python train.py --positions="rope" --attn_scale=0.153 --init_std_qkv=0.0335
Each number is 50 + 10 x the weight over the matrix's rms, rounded and kept within 0 to 99. Layers, rows and columns count from 0.

# v: layer 6 attention value, 128x192, rms 0.194, rows 73-90, columns 0-191
# o: layer 6 attention output (transposed), 128x192, rms 0.222, rows 73-90, columns 0-191
v73:63 52 44 39 49 42 50 40 35 65 62 40 43 53 49 60 48 55 25 40 53 60 59 50 54 55 44 54 59 47 62 65 62 47 56 54 59 33 38 38 38 57 69 40 61 64 57 52 47 45 67 41 50 33 49 55 61 44 37 45 57 56 32 54 61 71 64 37 29 44 53 58 29 48 44 59 46 35 58 61 59 46 65 33 59 65 47 42 37 34 50 49 40 59 57 40 60 75 46 36 52 35 53 68 56 55 38 46 41 56 55 32 52 51 40 40 60 42 27 53 52 42 56 40 68 46 37 53 32 54 41 55 53 61 54 50 50 49 39 66 49 46 65 76 66 56 41 59 48 57 43 29 40 55 41 66 61 68 29 56 41 55 41 53 51 67 65 45 45 37 46 27 59 37 52 64 33 38 61 55 54 51 43 60 39 70 51 50 62 47 51 53
o73:48 45 46 53 44 57 28 59 42 45 59 66 60 47 51 42 43 38 35 56 40 51 30 73 37 60 52 45 51 51 53 55 46 56 49 44 45 54 61 50 51 53 56 46 60 63 37 51 48 38 49 68 42 46 29 60 67 67 68 43 50 44 30 34 26 55 50 44 51 41 58 66 42 36 37 63 66 41 55 44 49 53 47 80 52 50 57 50 55 42 36 31 51 60 20 56 48 44 39 55 44 39 52 49 66 52 52 76 37 43 45 37 38 39 48 41 47 53 50 46 62 52 50 53 63 60 43 43 39 29 55 48 51 46 48 54 57 67 50 71 54 51 32 52 78 65 45 49 61 50 51 29 50 33 55 35 63 75 40 55 64 66 43 54 41 50 62 36 57 46 38 34 72 46 54 63 51 46 57 50 52 45 44 40 34 49 74 59 74 28 61 34
v74:38 48 50 59 64 42 64 56 44 51 27 52 42 51 62 35 69 61 47 53 57 55 48 50 39 49 48 69 52 36 61 54 59 30 67 53 45 68 41 65 57 38 25 66 34 57 47 49 69 70 47 55 56 49 48 40 38 44 67 43 47 49 51 54 64 52 59 53 58 49 44 54 59 45 47 56 42 35 62 50 57 49 39 60 71 46 44 47 49 34 58 41 62 51 54 69 50 34 43 61 56 42 58 43 47 31 53 49 63 58 61 25 52 51 71 66 48 41 57 59 48 48 68 49 65 59 56 47 56 65 66 67 42 49 59 71 48 52 48 72 52 47 70 43 37 54 54 39 37 28 65 73 58 61 53 66 53 57 54 56 61 58 42 44 42 52 50 44 41 49 50 60 58 43 33 62 52 47 45 30 26 53 46 54 51 53 65 48 54 47 83 67
o74:24 60 45 50 61 37 53 42 31 36 25 39 47 38 61 50 45 49 53 50 41 16 52 35 58 40 51 42 51 43 83 26 49 43 59 47 41 50 44 50 54 53 56 52 49 43 57 54 57 57 41 17 54 62 56 42 44 50 66 54 50 70 55 57 50 49 70 51 60 23 25 71 29 54 24 33 40 43 50 36 48 37 48 51 60 26 47 31 46 33 59 35 56 60 49 68 49 46 45 60 50 41 55 45 34 30 37 63 46 62 46 37 51 38 63 55 59 41 62 58 46 58 57 66 53 55 62 49 56 46 69 48 58 43 71 57 39 51 39 45 47 66 63 34 66 42 60 41 48 26 48 47 49 67 52 39 48 47 47 69 39 56 48 51 26 66 36 81 53 52 54 54 56 59 47 55 59 58 62 52 43 84 47 28 64 49 45 61 52 61 52 64
v75:47 44 58 71 50 35 53 38 60 32 49 62 49 46 46 50 47 43 55 46 52 34 40 59 48 59 43 58 33 54 69 66 59 42 52 53 56 61 53 47 61 63 47 72 56 55 59 38 72 58 47 58 61 50 52 53 36 53 44 61 50 36 63 56 67 43 37 50 40 43 58 61 54 51 59 40 36 47 43 54 44 69 37 59 47 54 55 59 60 57 44 60 39 46 47 45 59 51 49 50 45 62 60 64 39 50 37 45 48 35 57 54 83 62 41 35 28 54 64 68 44 51 48 30 52 31 53 56 35 82 45 46 56 55 48 30 50 49 39 58 52 59 52 41 61 42 46 44 48 43 44 60 49 49 48 63 33 30 51 58 32 47 60 40 44 50 35 50 53 64 48 51 29 50 41 69 48 43 35 53 59 53 65 69 46 55 45 58 58 25 38 47
o75:52 43 42 47 31 43 36 71 37 51 69 49 66 39 36 42 50 36 64 40 51 57 31 52 55 43 69 46 61 38 50 45 47 31 45 63 49 32 52 39 59 52 59 42 66 47 53 48 58 76 46 42 57 46 62 65 52 42 53 63 55 39 43 53 36 51 55 63 68 53 58 52 59 69 67 36 51 49 61 40 60 59 50 62 52 43 50 58 51 58 63 49 60 45 39 27 63 63 52 53 60 49 60 58 58 38 44 53 54 42 50 56 51 64 54 46 46 40 52 66 62 53 44 41 46 42 51 49 50 55 45 62 78 48 43 63 60 23 39 61 59 42 55 43 31 62 31 57 36 43 41 71 58 51 54 53 49 47 63 53 60 54 59 46 31 68 54 56 47 49 52 50 53 48 45 43 56 51 25 59 60 43 67 29 61 52 64 44 41 39 44 42
v76:51 51 75 51 35 46 32 39 47 62 58 47 47 63 44 74 56 44 60 44 46 68 61 47 42 60 48 41 52 51 69 60 40 57 48 38 59 63 55 55 65 41 52 24 60 36 36 53 43 33 60 66 55 50 66 59 50 45 52 46 35 57 31 52 41 54 48 56 57 49 73 60 23 53 50 47 58 35 55 59 48 48 31 71 33 59 55 58 37 52 38 44 61 59 52 46 52 53 59 56 65 62 44 64 50 62 50 61 45 46 55 40 41 21 55 48 42 49 52 17 61 27 67 50 56 52 54 41 43 62 51 43 38 65 57 62 32 59 42 38 51 51 38 51 53 34 76 69 53 57 31 35 41 47 48 73 39 61 64 29 55 33 36 58 54 39 50 56 68 17 53 48 50 53 51 65 68 41 62 56 56 40 46 29 58 46 55 76 62 52 67 58
o76:46 68 52 40 61 55 45 76 63 64 75 43 42 72 39 70 52 61 44 51 45 57 57 41 63 29 43 43 41 58 47 37 56 47 44 34 53 49 49 38 77 67 50 48 51 43 35 57 16 29 43 62 72 61 54 53 49 45 61 39 52 45 65 48 60 49 40 45 54 50 61 49 21 50 53 47 68 42 52 75 46 41 82 40 43 64 38 46 49 54 29 51 44 59 37 56 49 44 58 69 45 51 33 68 68 63 53 45 58 45 32 57 48 42 46 57 42 62 47 30 54 39 62 48 53 61 39 42 49 56 68 47 39 58 50 46 31 35 63 57 46 56 33 79 56 47 39 75 56 44 31 41 50 60 52 50 58 47 36 31 17 48 46 53 63 47 66 54 51 38 40 33 55 67 61 55 65 35 73 56 42 55 32 45 41 51 60 52 60 53 34 50
v77:40 44 44 56 51 59 57 54 49 41 45 39 45 42 79 38 55 38 48 70 38 40 29 54 35 50 55 32 55 66 53 50 35 49 37 62 52 62 65 46 50 64 44 26 55 43 66 48 34 58 32 42 56 47 30 52 54 61 56 71 65 14 60 68 63 62 60 51 31 37 53 50 43 52 46 49 66 43 56 64 57 54 45 51 55 44 35 58 48 44 48 52 44 43 63 63 35 51 65 56 64 61 53 43 42 40 70 43 47 46 51 60 36 56 53 46 56 40 58 44 61 57 36 63 41 52 58 29 37 57 61 42 39 56 23 49 53 52 64 58 54 30 39 73 29 34 36 46 49 54 46 54 66 39 46 67 57 71 46 37 67 42 48 47 48 69 47 51 39 46 51 36 42 49 54 59 56 42 40 33 65 51 53 38 42 53 45 49 32 52 31 62
o77:57 59 52 60 55 57 54 52 55 35 36 60 56 59 68 39 55 67 49 33 57 52 47 45 61 60 27 20 49 40 43 49 48 36 53 53 51 67 65 48 58 57 49 51 50 59 63 44 54 51 25 53 64 44 35 49 55 53 53 76 44 52 40 51 81 44 64 67 45 60 55 39 48 48 63 31 57 59 55 58 42 50 60 48 58 59 60 49 39 61 50 48 67 48 70 53 55 34 62 72 54 54 48 56 51 65 37 56 53 56 40 64 28 64 43 50 52 54 60 50 45 39 52 43 39 46 51 56 67 41 53 62 43 69 23 59 51 53 45 44 29 35 45 42 20 27 43 70 42 52 62 38 51 60 34 36 56 59 41 62 65 34 52 47 47 44 51 76 47 63 51 32 28 32 49 58 44 48 41 31 46 52 38 28 56 55 44 60 57 39 37 59
v78:64 63 48 46 45 44 38 46 52 43 56 31 55 44 54 63 17 43 21 48 51 48 63 63 60 52 57 53 71 25 46 39 35 73 63 59 31 41 49 49 29 28 54 50 65 56 47 60 51 68 59 41 74 49 52 52 42 39 55 41 53 38 34 61 48 45 25 41 54 35 40 35 35 35 49 45 37 57 61 31 53 39 35 51 66 40 28 51 39 33 46 27 47 47 69 38 57 45 50 64 39 46 40 46 41 45 52 53 56 37 38 44 44 66 55 40 51 43 49 55 50 38 44 47 34 50 40 48 31 62 39 50 47 62 55 66 28 23 49 59 49 65 41 43 58 61 42 63 37 42 50 44 48 49 53 42 54 59 57 53 46 57 48 56 53 59 50 28 49 49 49 45 45 57 29 64 56 51 42 55 44 56 41 48 37 49 57 44 38 16 39 30
o78:50 51 51 43 58 42 40 54 70 47 40 26 59 61 41 64 40 35 51 44 46 49 41 50 52 52 60 43 50 42 41 51 66 58 70 46 38 23 48 62 42 59 58 62 70 52 44 57 54 58 55 41 46 56 43 60 47 40 62 53 30 41 50 37 52 57 42 42 54 36 41 62 52 42 47 52 42 55 54 33 59 55 27 64 69 64 45 38 33 52 56 51 51 52 52 51 49 50 45 54 41 43 46 42 43 58 31 49 51 45 38 46 46 61 55 26 52 26 57 60 49 36 42 43 41 43 57 49 46 65 24 55 55 57 66 75 36 58 38 56 60 61 39 56 62 54 55 56 41 66 42 46 69 50 64 49 45 49 70 40 28 63 30 53 42 33 56 08 88 48 33 64 57 41 50 61 64 36 59 34 36 53 31 38 38 36 62 56 53 36 30 58
v79:65 40 38 44 50 61 66 54 62 24 46 36 45 31 44 58 48 55 64 32 68 57 42 54 59 37 48 78 48 42 63 59 45 61 62 60 40 55 62 68 60 56 65 55 57 51 51 56 34 29 47 51 50 39 63 69 60 40 58 56 49 62 50 43 30 48 51 61 41 49 42 40 31 50 40 38 67 40 56 55 62 44 84 66 67 59 54 49 45 55 51 45 48 48 72 38 56 52 38 45 44 57 62 48 58 49 41 40 65 46 29 46 44 41 31 53 39 54 41 60 63 37 43 63 38 33 55 37 44 48 44 59 60 50 49 63 48 56 59 37 46 54 50 39 53 68 52 49 42 44 62 50 44 47 62 55 54 55 47 73 45 25 40 44 49 43 36 49 50 28 35 47 34 54 41 54 37 58 59 66 42 68 51 52 47 41 49 30 25 44 39 62
o79:60 50 50 29 63 52 56 62 46 35 51 49 43 37 42 60 65 34 53 49 81 59 53 47 42 56 56 46 41 54 53 67 57 22 49 43 34 53 43 43 56 50 52 50 57 64 41 49 61 45 69 64 47 49 49 62 49 57 67 53 48 50 48 52 48 63 68 67 59 54 39 65 39 59 47 48 43 31 59 52 64 62 57 59 53 40 34 29 56 50 45 48 35 46 66 38 45 70 47 51 46 35 65 48 57 51 79 78 66 39 45 50 54 57 51 47 68 41 54 58 65 48 52 55 45 19 56 62 40 56 46 51 62 51 50 37 61 57 32 36 44 46 47 58 66 68 41 58 35 49 34 59 32 49 53 59 62 46 45 47 48 30 60 45 69 38 42 62 57 51 54 36 56 32 32 43 40 48 39 57 49 19 61 40 43 55 61 45 40 45 38 71
v80:42 55 28 50 44 45 51 60 43 48 58 59 47 68 43 64 58 45 75 30 53 45 42 30 54 48 47 51 49 32 32 63 54 47 41 43 54 49 61 59 39 34 62 58 44 53 43 60 62 52 54 50 48 32 64 50 43 42 51 49 52 50 58 55 38 35 60 50 61 33 50 75 57 46 54 60 55 37 52 41 55 55 55 41 39 44 44 36 54 50 46 47 75 45 58 44 61 58 54 47 42 55 56 60 50 50 46 62 72 55 48 55 53 35 77 38 60 52 50 72 52 40 46 58 72 50 38 68 55 38 59 41 71 39 39 58 49 46 48 53 50 56 59 63 52 58 33 44 64 50 44 53 47 34 58 61 55 38 40 50 58 38 59 56 58 37 41 54 57 65 49 59 32 56 35 58 38 42 34 58 43 37 43 61 53 55 64 57 54 60 38 66
o80:34 53 48 49 38 43 50 72 46 43 46 48 56 40 51 70 46 51 53 35 44 48 43 39 35 35 58 69 67 50 56 28 45 56 45 56 52 62 53 55 67 51 45 57 55 40 63 45 60 52 84 57 41 50 45 58 57 38 72 55 61 61 56 42 50 51 59 52 41 52 46 52 40 50 56 79 64 35 46 42 44 51 57 51 38 40 37 58 44 52 46 61 50 56 67 36 51 57 56 65 40 49 61 50 44 45 49 43 65 57 40 39 77 28 54 51 54 53 63 41 52 62 48 39 62 50 68 43 43 47 48 51 45 39 39 62 34 44 57 37 39 54 61 67 56 48 49 49 48 39 62 51 45 53 55 52 28 64 56 50 38 58 59 33 61 37 61 57 38 45 47 77 52 49 45 47 37 71 44 63 45 66 46 55 41 48 66 58 31 64 43 42
v81:50 25 37 54 60 50 59 32 53 38 48 40 47 55 52 61 35 39 52 60 48 71 69 40 33 43 65 51 49 28 69 51 41 53 32 72 57 40 55 64 61 53 48 62 43 63 45 36 47 56 48 48 61 54 34 54 47 39 46 63 62 57 67 39 39 44 71 31 55 64 78 44 49 31 47 39 58 42 56 50 49 50 50 69 27 33 54 51 53 53 74 50 54 55 47 49 42 55 52 55 36 53 40 46 51 54 57 53 46 31 49 58 55 38 46 38 42 63 47 47 42 67 40 68 44 54 60 71 52 34 23 58 43 35 51 48 39 51 35 40 50 13 55 63 59 57 39 53 82 47 65 23 57 54 58 51 48 55 38 65 42 51 30 55 59 56 38 56 61 40 43 31 52 44 50 59 47 41 58 29 48 49 44 49 49 62 70 45 49 56 48 32
o81:57 49 44 76 41 59 68 41 53 31 61 61 41 41 48 49 47 61 30 52 48 75 39 47 35 67 66 51 41 21 55 39 50 27 33 56 44 35 65 48 56 51 57 38 43 39 45 70 48 56 33 39 41 31 64 46 36 45 50 51 41 62 71 50 45 38 63 51 61 61 42 39 51 48 45 56 44 17 62 39 59 46 70 54 46 39 37 50 66 30 58 51 56 64 53 58 46 74 65 50 41 55 56 62 51 36 56 58 32 47 24 63 54 41 51 40 67 44 53 43 36 54 41 72 62 41 53 76 46 30 25 45 57 36 35 41 44 38 51 67 68 42 46 69 46 44 49 45 45 64 71 29 42 63 47 54 55 45 57 63 49 53 48 43 46 42 71 57 58 48 76 32 58 48 34 54 45 55 32 43 39 65 64 54 42 65 56 34 50 61 73 39
v82:46 45 45 58 62 51 40 36 31 56 54 73 57 53 56 67 65 57 55 56 37 23 57 47 41 56 61 45 64 51 50 49 52 56 44 57 65 42 59 55 53 50 54 52 48 46 50 51 56 60 64 60 39 49 44 56 35 49 41 47 43 53 48 31 69 36 20 52 55 57 53 53 61 57 64 74 54 53 40 56 49 58 53 40 52 53 53 41 60 44 39 53 63 62 61 67 44 49 57 32 48 46 25 63 79 54 47 39 49 53 58 59 48 61 41 69 46 51 51 63 56 49 56 34 48 47 56 50 46 52 38 65 65 55 64 60 21 49 56 34 58 45 34 32 36 37 47 36 65 34 44 56 55 56 48 42 51 27 66 42 24 55 38 37 53 57 48 50 61 42 70 39 58 36 52 48 61 23 42 52 44 61 45 66 63 54 38 70 37 59 64 48
o82:42 54 49 77 55 70 41 58 44 68 59 64 51 44 43 56 54 62 55 38 54 48 67 51 63 57 53 38 50 58 43 52 52 53 56 57 57 37 54 64 45 27 39 41 58 36 48 66 58 56 50 47 34 59 40 61 42 40 41 59 53 65 42 66 61 45 47 46 61 24 58 32 70 57 57 26 59 37 42 34 43 60 61 53 36 41 58 60 54 57 44 58 66 52 50 61 48 48 52 58 35 49 44 49 46 48 59 57 56 61 55 37 56 62 39 34 52 44 58 45 34 63 54 52 64 48 47 44 35 43 36 44 46 42 58 39 50 53 34 48 61 64 43 47 50 42 53 35 48 50 41 55 37 51 45 57 47 51 40 39 37 54 41 60 54 67 63 63 45 44 52 46 54 41 58 24 58 54 57 47 53 41 40 48 48 24 37 47 41 66 54 43
v83:44 48 33 60 47 44 54 43 56 48 62 60 42 47 50 49 45 27 54 65 37 47 51 35 51 52 47 61 52 50 48 60 36 54 51 60 54 52 39 52 58 53 44 19 52 55 41 35 46 45 40 68 40 41 41 53 38 50 48 56 53 45 50 49 44 57 55 53 55 63 46 43 43 45 59 40 55 47 36 58 63 53 50 62 54 54 54 52 40 43 45 70 55 61 49 27 58 44 38 75 39 40 26 50 62 51 45 79 54 34 15 50 26 57 35 37 63 44 62 57 43 65 67 30 62 47 54 54 44 69 64 35 39 54 57 59 44 43 57 60 47 55 41 50 38 47 51 35 78 64 64 49 58 43 28 51 50 43 54 61 48 51 68 64 45 61 56 46 49 40 45 43 50 47 65 51 54 55 36 42 54 55 51 44 61 58 39 60 53 40 40 53
o83:38 32 48 52 36 48 48 54 50 50 56 23 45 56 47 53 51 48 49 60 57 58 55 40 52 48 44 49 34 52 58 71 50 47 59 49 46 58 44 52 57 54 50 50 52 47 60 41 49 50 31 60 48 47 19 65 46 56 41 50 37 49 64 61 61 41 71 61 43 44 64 45 56 48 46 60 34 66 48 43 55 58 46 47 38 48 48 64 55 52 51 59 55 42 64 42 46 60 73 48 48 51 50 54 47 40 44 54 58 47 61 47 51 58 45 27 50 54 46 43 44 46 46 42 72 57 61 53 72 37 57 49 35 45 65 71 33 58 40 74 61 33 41 45 57 46 25 54 48 55 49 51 57 36 48 57 46 38 54 53 44 65 56 35 48 64 43 88 69 41 59 33 52 53 49 47 48 35 45 46 42 36 42 34 52 43 82 51 50 44 53 50
v84:40 29 53 47 43 46 59 48 53 26 58 35 56 54 51 54 61 46 22 48 47 49 29 26 44 56 46 33 39 50 47 41 53 43 47 46 51 40 56 51 42 51 49 39 31 57 45 44 43 54 42 66 69 59 33 63 58 30 81 50 52 61 49 52 56 56 63 54 43 50 37 39 66 46 55 59 69 42 60 53 46 46 53 33 62 36 37 59 53 48 14 48 43 70 43 45 47 44 55 54 56 40 34 39 40 30 45 35 30 60 53 50 51 43 57 31 63 54 51 54 68 49 40 52 36 58 44 49 60 65 46 60 55 47 49 36 70 40 40 49 49 43 51 46 48 38 45 49 43 54 30 48 44 53 65 49 43 44 41 49 56 64 46 60 59 46 66 63 50 55 66 46 45 65 26 69 51 53 43 56 50 56 39 34 73 29 47 51 51 41 52 58
o84:40 56 59 69 51 58 70 49 46 31 53 44 37 36 52 57 71 55 58 56 45 50 40 56 68 39 52 56 57 45 40 47 50 47 54 69 44 44 31 65 54 66 34 45 30 37 53 71 42 55 53 53 75 47 48 44 58 41 53 48 42 52 53 65 48 49 53 41 47 68 56 65 44 54 55 36 66 62 62 55 33 53 41 47 63 57 43 55 45 50 47 46 48 36 49 56 55 62 43 69 67 48 35 47 49 40 42 37 39 60 31 53 48 60 46 37 67 69 39 69 58 44 44 69 51 51 47 44 60 44 50 53 39 49 57 69 55 58 40 22 54 59 47 51 42 47 48 57 64 50 45 22 55 62 65 49 41 47 57 52 65 54 37 53 64 67 40 63 48 29 40 53 63 32 36 61 48 50 49 52 63 60 54 47 62 56 48 48 56 31 55 51
v85:44 34 40 52 44 36 43 49 43 51 63 66 45 64 54 50 45 58 45 44 58 38 61 38 40 39 41 51 46 59 29 57 50 45 32 50 51 52 49 46 56 38 59 48 40 41 50 56 66 40 44 62 49 48 50 37 46 52 48 74 68 69 54 29 41 60 36 38 50 64 56 48 74 47 53 32 44 63 44 56 47 48 39 64 43 48 45 62 35 47 54 38 49 60 54 52 53 40 59 64 52 56 62 60 53 48 48 29 56 52 53 37 41 56 44 46 44 50 48 24 53 33 66 51 57 54 54 44 55 40 68 48 51 42 55 62 51 51 47 50 65 26 45 41 58 33 46 52 53 48 63 55 41 47 59 56 68 36 45 57 39 48 71 59 58 65 48 57 47 50 46 49 58 53 58 47 72 69 56 62 38 48 38 36 71 59 42 64 60 51 58 52
o85:58 61 63 54 63 46 57 34 50 60 42 41 47 68 63 36 71 43 44 53 55 54 38 46 36 27 41 53 52 56 50 44 47 35 37 45 45 45 45 59 37 43 46 52 46 40 70 43 60 41 47 50 38 39 71 35 46 48 52 34 56 45 51 47 51 46 51 38 47 54 55 65 42 51 52 60 50 38 44 51 61 61 61 37 48 48 61 66 56 48 45 43 61 60 38 49 50 74 60 59 59 50 62 46 61 32 66 60 35 65 50 54 40 42 51 53 48 59 44 64 59 64 52 42 67 41 63 41 54 41 59 33 53 29 55 49 50 60 48 58 39 40 63 42 59 46 44 60 52 54 59 38 51 27 55 61 57 53 71 45 51 61 29 52 58 61 62 79 45 46 42 56 42 47 56 47 67 45 52 56 29 43 56 51 44 38 39 56 36 47 61 48
v86:56 51 45 56 46 57 65 38 30 66 46 40 42 43 43 48 52 46 16 37 63 64 47 54 53 32 65 39 57 50 87 42 56 62 50 70 57 45 53 53 63 64 44 54 45 45 46 57 45 52 48 63 52 65 45 53 53 53 39 45 42 45 26 51 63 52 53 51 35 36 51 52 38 51 49 40 55 49 68 47 65 56 50 50 48 58 51 26 56 42 38 39 51 59 50 66 42 68 65 57 63 44 42 55 46 57 42 44 47 49 36 50 24 47 42 60 47 66 64 59 52 46 51 60 37 47 53 46 41 53 69 62 68 46 62 42 59 46 46 63 34 56 66 59 72 34 70 58 47 48 54 57 45 50 61 44 54 55 45 37 40 60 50 56 58 46 26 35 76 37 41 63 23 43 59 54 30 51 52 49 70 46 51 38 42 52 62 51 51 28 50 33
o86:53 41 59 47 58 57 47 48 59 47 52 41 52 49 62 66 54 45 19 51 48 36 56 59 58 34 63 46 28 57 74 36 41 59 46 51 47 53 60 46 51 58 45 58 29 62 42 63 37 51 50 65 52 56 49 70 48 49 59 70 55 37 42 60 34 36 27 53 38 43 46 48 47 32 38 33 34 46 68 68 59 45 48 60 58 60 41 40 57 51 48 42 62 61 17 36 52 56 51 58 54 53 46 58 47 64 67 44 35 43 57 56 52 56 60 65 68 47 47 45 43 43 73 42 38 59 47 52 60 51 45 65 41 58 62 46 42 48 38 59 50 45 50 37 53 35 58 53 42 58 46 41 62 70 55 35 53 55 45 40 38 41 64 58 45 57 49 35 56 60 53 35 38 46 38 53 52 57 50 57 67 31 37 35 39 47 57 37 43 37 37 48
v87:58 57 51 67 56 48 46 45 47 49 56 64 50 58 67 59 40 43 29 56 37 43 40 61 62 35 50 44 91 51 39 41 44 54 53 58 58 56 74 51 64 51 55 58 59 38 33 37 52 61 69 62 38 61 57 33 59 55 52 47 50 59 51 47 48 38 66 69 51 48 61 42 65 47 42 44 48 48 47 42 54 48 66 55 48 50 58 64 59 46 54 69 50 66 56 26 68 56 44 28 59 54 50 48 34 50 48 71 55 52 51 49 52 43 58 61 33 44 43 64 34 56 48 44 51 53 56 63 57 48 39 56 46 38 43 40 46 57 59 53 60 39 49 52 61 40 66 47 51 53 86 61 59 50 41 46 53 57 61 55 41 58 35 44 70 55 41 61 47 57 51 35 43 58 77 53 33 61 57 62 31 56 69 69 53 60 56 56 46 65 44 48
o87:57 36 49 73 41 56 51 55 64 61 44 53 62 43 44 68 47 60 56 68 28 60 52 62 37 50 63 45 72 49 52 55 51 69 52 49 59 65 58 34 34 58 42 55 50 43 55 34 65 66 41 56 34 42 60 59 54 59 67 66 53 36 52 50 48 53 52 52 90 69 37 48 29 55 45 55 38 54 26 46 31 57 57 57 72 31 35 61 49 40 63 66 55 48 50 50 51 62 44 44 34 64 39 45 44 70 51 54 43 39 69 38 52 42 48 53 40 45 55 45 52 59 50 44 43 56 48 54 37 39 42 47 53 16 59 46 66 53 41 40 63 43 43 60 43 36 45 42 39 52 64 60 45 67 46 45 52 26 53 35 31 72 49 35 62 59 43 71 56 66 45 38 52 50 57 47 29 31 54 64 29 35 44 51 56 47 46 35 66 61 56 37
v88:69 49 46 65 42 60 62 42 47 34 30 33 57 46 57 63 46 74 44 39 70 56 49 35 47 52 57 52 50 65 47 52 48 48 55 46 68 51 40 52 49 65 52 41 47 57 37 46 61 65 29 41 79 57 88 58 45 45 64 57 40 40 48 40 31 49 59 52 36 41 50 59 48 42 41 40 43 37 53 67 61 20 26 48 61 60 44 34 58 39 61 51 50 58 47 36 61 37 30 52 69 54 30 35 44 40 48 41 55 51 55 65 65 46 61 42 60 59 50 62 56 37 63 57 51 38 65 40 42 66 52 51 52 59 68 67 59 41 34 47 57 43 43 32 50 51 41 47 64 48 51 43 39 56 52 52 48 52 47 58 53 56 62 36 35 26 50 49 56 45 58 56 61 54 47 49 67 54 35 42 47 59 53 37 58 56 61 40 60 44 37 36
o88:35 47 38 48 39 39 61 23 43 44 36 61 53 38 44 52 80 59 42 27 69 34 46 45 58 63 60 62 44 49 50 34 56 55 63 52 51 32 47 51 33 65 50 58 45 50 53 46 47 64 35 45 77 44 57 55 55 50 42 56 66 49 51 52 78 36 53 58 51 58 48 69 29 52 49 39 63 32 58 38 45 54 48 60 53 43 51 49 56 58 54 61 54 59 45 42 64 51 61 66 47 38 48 47 23 34 37 42 43 50 64 36 38 52 55 50 54 57 38 44 56 64 57 60 37 48 64 61 54 64 66 59 33 50 62 55 56 51 46 35 45 51 46 51 37 50 64 56 57 52 53 57 63 61 59 56 45 50 56 45 47 55 42 53 42 52 39 41 40 28 46 48 49 49 36 54 56 53 52 49 59 62 57 43 57 51 63 35 63 28 45 30
v89:54 47 66 46 49 37 34 48 63 42 65 53 56 42 57 53 45 54 34 29 63 70 31 60 47 46 60 44 82 56 43 55 55 53 43 67 63 63 45 40 51 44 42 61 51 42 74 44 40 53 53 24 39 34 58 60 45 54 43 52 28 56 65 39 55 56 50 52 32 58 57 65 35 57 48 64 51 44 35 57 44 56 57 66 36 51 52 28 55 40 34 60 38 38 50 55 42 42 53 52 48 48 56 46 49 66 26 37 54 55 89 37 62 58 52 46 67 41 55 49 45 53 45 42 49 49 55 65 43 57 50 55 36 47 33 43 50 37 54 46 56 35 36 57 49 61 55 41 56 53 46 32 55 49 52 34 70 51 45 46 57 59 68 51 45 61 60 49 44 58 62 54 51 51 74 65 41 52 26 48 32 42 61 41 45 40 44 53 60 67 42 68
o89:44 44 36 55 43 34 49 69 48 44 66 50 52 54 54 61 68 37 58 54 57 61 27 49 45 40 66 47 59 34 57 70 39 67 50 60 58 43 47 33 42 49 55 55 44 36 65 42 49 61 59 36 42 41 29 41 51 45 51 57 45 51 52 44 61 41 53 43 37 44 37 49 42 46 52 66 41 58 42 51 25 53 45 63 36 44 60 40 43 76 46 56 39 47 51 38 50 17 51 49 37 44 49 51 33 60 49 58 51 55 56 57 36 51 40 76 55 45 46 48 53 44 49 56 50 67 48 62 36 48 61 45 49 55 46 42 53 51 64 60 54 36 40 71 52 57 39 67 60 44 66 48 67 27 60 23 65 15 40 52 48 56 56 56 49 50 55 00 42 56 43 52 61 41 71 56 52 67 45 55 58 60 34 49 46 62 50 54 39 56 51 51
v90:51 64 50 61 44 57 50 44 48 45 35 53 40 50 54 52 49 34 55 58 45 42 56 51 45 42 48 52 36 56 49 32 57 62 44 63 53 46 36 57 39 26 45 44 49 42 71 53 49 46 62 38 53 49 57 66 52 54 68 53 41 46 34 09 50 55 41 48 25 43 57 52 66 56 65 47 51 45 34 45 53 50 32 44 72 59 63 52 57 35 58 31 47 40 53 66 55 49 52 35 50 51 48 47 53 44 56 29 36 43 44 44 38 49 45 49 55 41 61 53 37 41 57 48 50 61 40 54 46 47 47 70 62 42 39 55 41 44 41 57 37 60 55 36 49 56 57 65 62 46 58 61 55 21 38 44 49 49 40 50 44 74 53 46 28 55 41 51 42 65 32 59 56 38 47 50 53 57 42 45 76 29 38 66 42 22 37 34 45 65 46 48
o90:40 68 52 31 38 48 33 51 50 42 34 63 49 38 53 42 67 52 36 50 29 50 56 50 37 50 45 37 43 64 34 35 38 64 62 48 39 51 34 48 41 40 39 42 37 51 55 54 54 72 64 25 25 33 40 47 66 37 45 28 37 42 40 45 50 48 42 58 32 51 50 39 56 44 53 46 45 36 53 32 43 49 35 38 71 48 49 42 38 57 51 46 46 53 62 56 34 69 56 48 59 49 55 59 59 49 73 44 43 58 60 43 50 63 35 46 54 51 52 54 53 44 56 52 35 57 44 58 52 26 39 74 61 46 52 44 59 55 52 56 36 64 61 62 48 52 42 60 49 28 30 57 59 47 43 43 50 52 35 47 67 57 55 43 39 61 55 53 55 56 63 68 53 59 50 43 45 59 59 69 48 38 38 46 63 42 42 51 54 52 44 68